Each number is 500 + 50 x the weight over the matrix's rms, rounded and kept within 0 to 999. Layers, rows and columns count from 0. Numbers have three digits each.

# layer 2 MLP up, 448x160, rms 0.0912, rows 427-447, columns 80-159
528485465441407436483576540568490440468462496595523457531418380517569571504595527499426542511562545571527402498542556519441546510520512496476573517505449512484600525523526416506479461351580423431410568479441495567528541435489439468512535456
521501464445531460453513471425480554469532532518437457445441465527500539518519501505507488534464492457509433595507512491443550538398556423504547516477567458407436442539468546451504451520480584497555524456475432517519506499474565521499461507
593506534532480491523488484554542504440473525468538500544527546466505487404413576460434542598413525515510416546604495520520420527483412495448512457478469476561549387549510444626594410528473506437550485594618599530482503524492537453557513577
556443470547499540502536540441512457529419469529500444483464530492554455481547481515469563455554480564583585457477542451570541406520556447454477441595490493516489470495503437551451535410480509466480483488422523582534504491453573556367464506
513585502516447461471493440500567462462525534537452536472559540507534463540425455546498517488460519512466442501418518516536421548533522548509519555368531506483484605539487524462546551559576507527454557484427567584466442450410566473558469554
396475508517540551452497470541451505505551540524443553493524645540479487470563393572498595473445429512502508536535507478553516547475549500473503629531453529620463392551473543586601635486575532464422464462536467583446526509451404602498568492
625539523503440484487527516512464557516505446451504641564445515532545508586529394523420440459448538516488491499450563502578581512473521529586543421477476501477543548462445525373520562453475488555496483526491569481445525508534593529473533552
493546524490513395478483522559493466572542530470508521556530495505466495452517574561467434498506553555475456472483524540462429506530471550589482491500364549475440543502459611505566420441507435590502530499457420472456367501541598481420413563
459494497461481506629477562564644473523542499439544554478470566432479486505600466491542569435524571521413515493578518504527516497396461511541479439541417423472475540506483464474471584409397360529544495482473444476496375478626610578497503476
533478511558445466484558440534553443483506458445492439487495490524526528410433510503493558511559524484440477534544488443511500400478458470444577348468619570515501444532513514419373480461464489541543406511516420522430556523496490555408465503
577504493497472490433527629492457405467518609529530547499612526561469461480479544361506576447552500467414384569493518456532441431530562521509480489562498488463525502534514462577562545539552507539515568484543466545477529452490443471575577509
470559485376514444506495560464505358481402456520504517401528580540498516560583525441447455514487577435507436463405490520549535474458565491457431592461559381541537412452519611551481508633445528460498577450576487483616578423534538490557424528
487506459485505561552489488540500480485564454480550575524446525438487573557485463516442445441547558508487439463485507465593572532449551584523462479523506555503461429476533546479454524406538553516550458578478543428422452541504585551517494619
571445491430447501489507497512449473399421519489525516546561474541551469455566467522465504451516477544475570470464605524496505520427434571504388517410625465547520480538508499543572544510540628625496467447559490559455413493490548516489500482
527505505490518531557443471581459420443614458481489454480482496496506553422530571517510534504561464446573521460524504499390607554538494492527481420465512555523377510455466525584602479527485473475549490483454476598436462463466489425464440499
468553486572566459407480546515503484526474538508487591469464434580529525518518524490539522465497457448460575512516627502607452465434495576460491512482489555565443505497529487515401528486459557455526536476493509531506557512527562470441598474
582480468524527414561500585495497483554494444544552472526470565465492539476556511424445463550505477465493528520575440506529466485581450520507457502496499637402532464504531496533487497483581464473559485487486501468457554514621517515401499578
489562512550536463601544518484486570538498438555440506535446513487561442506414438498479477478513527398569485558552435496533487494559542454502499544557573512421448537463588425475508505482512504474515531551422465461503464430471482532481524500
584503547630464460560517555501618472446489413385458496452578463547439466564532541497488483533471597524463491471590377538518436447548493460524471426536565599526498510495492551444555429490463567652583491460423468463477451674501646604490530585
468517497485494498481398478557582509554504521575490478491552437457552429551452425570516531475495482561522446502460496497539524590486526492493473531460540462504488562508496496509564503471512460419442551517434476520467448470519495439520440503
460505526545512480552580470483411424452516477512438491428505507505488537575566475496514510478479544445549442487528505441510462473443566511504501480507504489546451500508520496520540446469576449454508519633513428582573451411522487480599506452